Weights of a small transformer language model: capped logits.
Each number is 128 + 24 x the weight over its row's rms, rounded and kept within 0 to 255. Layers, rows and columns count from 0. The size above them is the row's rms in percent of the matrix's.

# layer 2 MLP gate, 640x192, rms 0.0878, rows 65-67, columns 0-191
size [108 102  96]
[[130  98 166 110  97 115  94  98 123 158 106 110 148 111 106 117 154  64 111 145 156 146  81 134 111 168 161 143  91 160 136 134 122 148 151 108 169  97 128 139 129 156 135 141 138 136 129 152 113 141 105 127 111 117 113 131 131 133 108 138 106  86 155 129 121 128 148 123 171 136 101 138 117 101 121 121 103 114 130 163 166  87 108 135 147 121 105 156 161 140 124 185 104 135 131 140 115  99 114 107 140  86 109 184 114 145 106 129 112 148 104 144 106 105  90 133 138 113 123 133  92  88 159 154 121 145 120 166 128 160 103 140 127 148  91 146 139 117 147 129  95 147 119 139 166 142 128 132 143 134  96 141 129 144 127 174 119 134  88 150 129 133 126  96 127  96 138  63 184 177 153 113 126 171 140 144  95 103 139 155  99 133  95 121 125 136 101 135  93 147 167  71]
 [140 120 135 116 105 131 113 135 106 124 142 167 131 147 114 157 113 109 154 139 143  92 126 112 101  98 114 182 130 106 126 132 144 133 174 132 122 126 185 141 129 166 102 124 112 137 136 163 106 106 125  74 162 154 160 116 132 149 122 159  95 115 159 137 120  86 128  89 120 103 104 119 104 161 130 105 161 124 177 143 132 157 144 127 117 112 110 157 160  85  92 133 101 137 148 130 174 111 116 155  91 104 143 159 139  93 128 172 168 124 119 163  93 101 111 191 130 145 120 119 128 129  96 133 122 151 159 184 143 109 120 138 104 134  70  94 121 107  94 105 152 135 139 111 153 120 100 114  74 121 129 110 100 120 153 133 134 135 133 110 112 103 104 164 119 118 124 136 122 116 107 108 133 149 119 175 108 139 156 141 178 127 103 155 141  89 149 116 119 165  96 106]
 [163 107 131 165 133  96 135 129 133 136 144 138 132 121 137  81 144 145 133 193 154 142 146 148 104 121  93 118 109 114 138 174 132 103 133 130 131 132 121 131 179 162  96 105 134 116 117 173 120  73 118 142 156 141 163 138 106 188 156 115 101 108 118  86 108 128 172 110 116 146 174 125  82 157 124 119 134 104 100 160 119 130 120 110 135 114 108 120 159 132 175 145  85 161 133 160 135 158 164 117  97 122 118 172 119  89 118 131 130 111 153 131 119  92 124 157 125 135 160 105 108 157 130 149 131 133 119 140 122 145 143 173 115 114 118 127 127 163 169 151 131 135 153 166 113 106 112 102 105  97 160 123 143 126  87 169 125 116 110 150 112 126 132 116 132  82 146 118 149 110 137 107 103  84 154 176 137 167  96 126 145 125  61 102 139 144 153 127 136 125 113 102]]
# layer 2 MLP up, 640x192, rms 0.0822, rows 65-67, columns 0-191
size [106  98  94]
[[ 87 113 121 155 129 148 141 141 156 121 114 148 131  61 163 135 178 155 130 132  91 117 155 123 134 135 114 124 139 166 123  97 140 114 102 141  93 116 138  60 114 171 104 145 116 139 156 149 113 142 142 118 131 150 130 114  82 119 130 140 130 113 114 138 140 117 113 137 135 150 143 122 155 116 117 102 128 111  98  85  99 134 108 130 140 131 101  98 110 120 139  67  80 176 150 157 109 118 135  88 157  61 154 102 131 112 118 133 146 147 151 124 123 139  83  95 125  90 123 148 128 130 114 122  96 131  96 135  90 139 151  86 102 115 171 153 101 144  94 161 147 107 132 128  97 112 136 134 111 165 125  91 137  92 174 123 103 128 149 133  94  60 148 118 128 115 153 146 136 100 112 111 147 117 157 160 143 114 130  93 130  68 104 117 135 119 132 126 117 125 121 156]
 [142 139 138 131 112 101 151 129 137 148 154 127 130 100 162 135 101 145 164 103 135 140  76 179 160 125  75  88 187 160 145 125 127 106 129 123 124 118 120 138 135 101 104 139 134 124 137 136 178 123 146 110  87 130 114 164 150 133 135 126 127  76 119 119 106 208 110 113 187 143 138 181 121 111 139  87 148 131 145 119  91 137 132 120 144 115 169 140 146  66 127 128 143 140 117 135 147 114 143 145 103 121 127 101 120 128 147 158 163 148 145 114 136 121 102 131 131 147 155 141 165 168 130 123 159  90 130 126 126 105 161 142 108 134 135 101 137 149 141 147 125 176 205 131 145 120 124 146 156 130 154 142 100 117 113 135 121 129 114 115 129 126 143 145 173 134 143 126 154 168 131 134 146 176 128 123 129 113 121 173 125 185 144 134 124 128  79 156 102 121 141 166]
 [167 150 115 103 118 109 124 102 167 130 171 132 121 118 120 109 130 169 144 126 106 128 180 173 106 113 144 112 138 108 108 146 137 113 151 143 119 119 122 136 175 152 123 109 117 148  99 131 117 114 133  99 120 104 131  91 129  55 115 148  82 134 129 109 144 131 154 119 155  97 127  99  94 134 145  80 120 108 146 156 144 143 176 166 131 118 126 137 137 126 136 141 142 126 122 146 119 149 111 171 117  83 162 159 116  92 128 126 133 127 140 111 128  90 136 119  98 160 160 106 107 111 143 122 165 124 106 101  65 113  55 113 113 151 100 140 125 176 186 120 102 117 143 135 110 137 125 141 155 107 116 137 177 109 145  94 105 156 140 135 102 125  94 146 140 131  98 130  92 121  92 141  97 132  81 141 122 146 118 125 101 115 111  72 154 135 145 137 136 154 162 103]]
# layer 2 MLP down (transposed), 640x192, rms 0.0796, rows 65-66, columns 0-191
size [104  96]
[[124 139 125 131 115 139 157 188 146 115  90 127 139  92 127 153 111 114 139 131 155 121  82 138 151 143 126 129 121 139 127 106 149 137 110  93 141 128  78  99 133 160 101 170 150 148  86 117 181 127 126  92 151 151 119 128 100 107 114 132 162 163 156 142 124 119  77 110 104 178 105 124  99 103 134 112 117 126 145 114  71 116  79 121  79 131 130  82 151 153 175 107 133 157 146 149 109 141 119 111 139 146 124 122 151 139 132 119 166 135 153 115 164 169 152 142 193 152 139 100 135 149 136 128 154 115 122 137  93 100 116 106 123  87 142 159 110  71 138 126 116 140 117 162 155  97 156 135 118 147 101 113 141 113 118 145 115 106  85 148 107  96 125  71 131 124 118 165 150 126 168  97 120 158 155 116 136  94 135 131 118 107 113 146 167 123 109 127 126 155 124 140]
 [160 121 101 113 105 144  97 102 132 125 157 202 100 130 134 111  86 115 140 114 132 135 114 110 153 149 143  97  92 114 133  96 114 129 128 137  99 106 116 115 154 111 120 130  99 134 115 136 133 122 104 147 129 128 148 146 137  72 132 103 111 139 142 154 132 128 115 108 119  76 134 136 141 148 150 137 124 125 141 146 182  74  95 123  54 102 161 105 130 143 113 138 131 100 109  79 113 121 117 148 182 161 147 121 140 123  77 136 163 136 143 121 105 136 118 118 141 142 171 139 124 115 109 162 183 121 123 127 116 115 145 187 152 119 100 161 109 146 123 114 134 142  92  96 140  89 140 154  95 194 122 141 114 144 140 130 107  66 145 136 169 109 125 118 148  92 126 166 121 160 158 115 131 103 121 108 107 137 140 115  99 130 157 133 144 140 119 128  71 132 134 122]]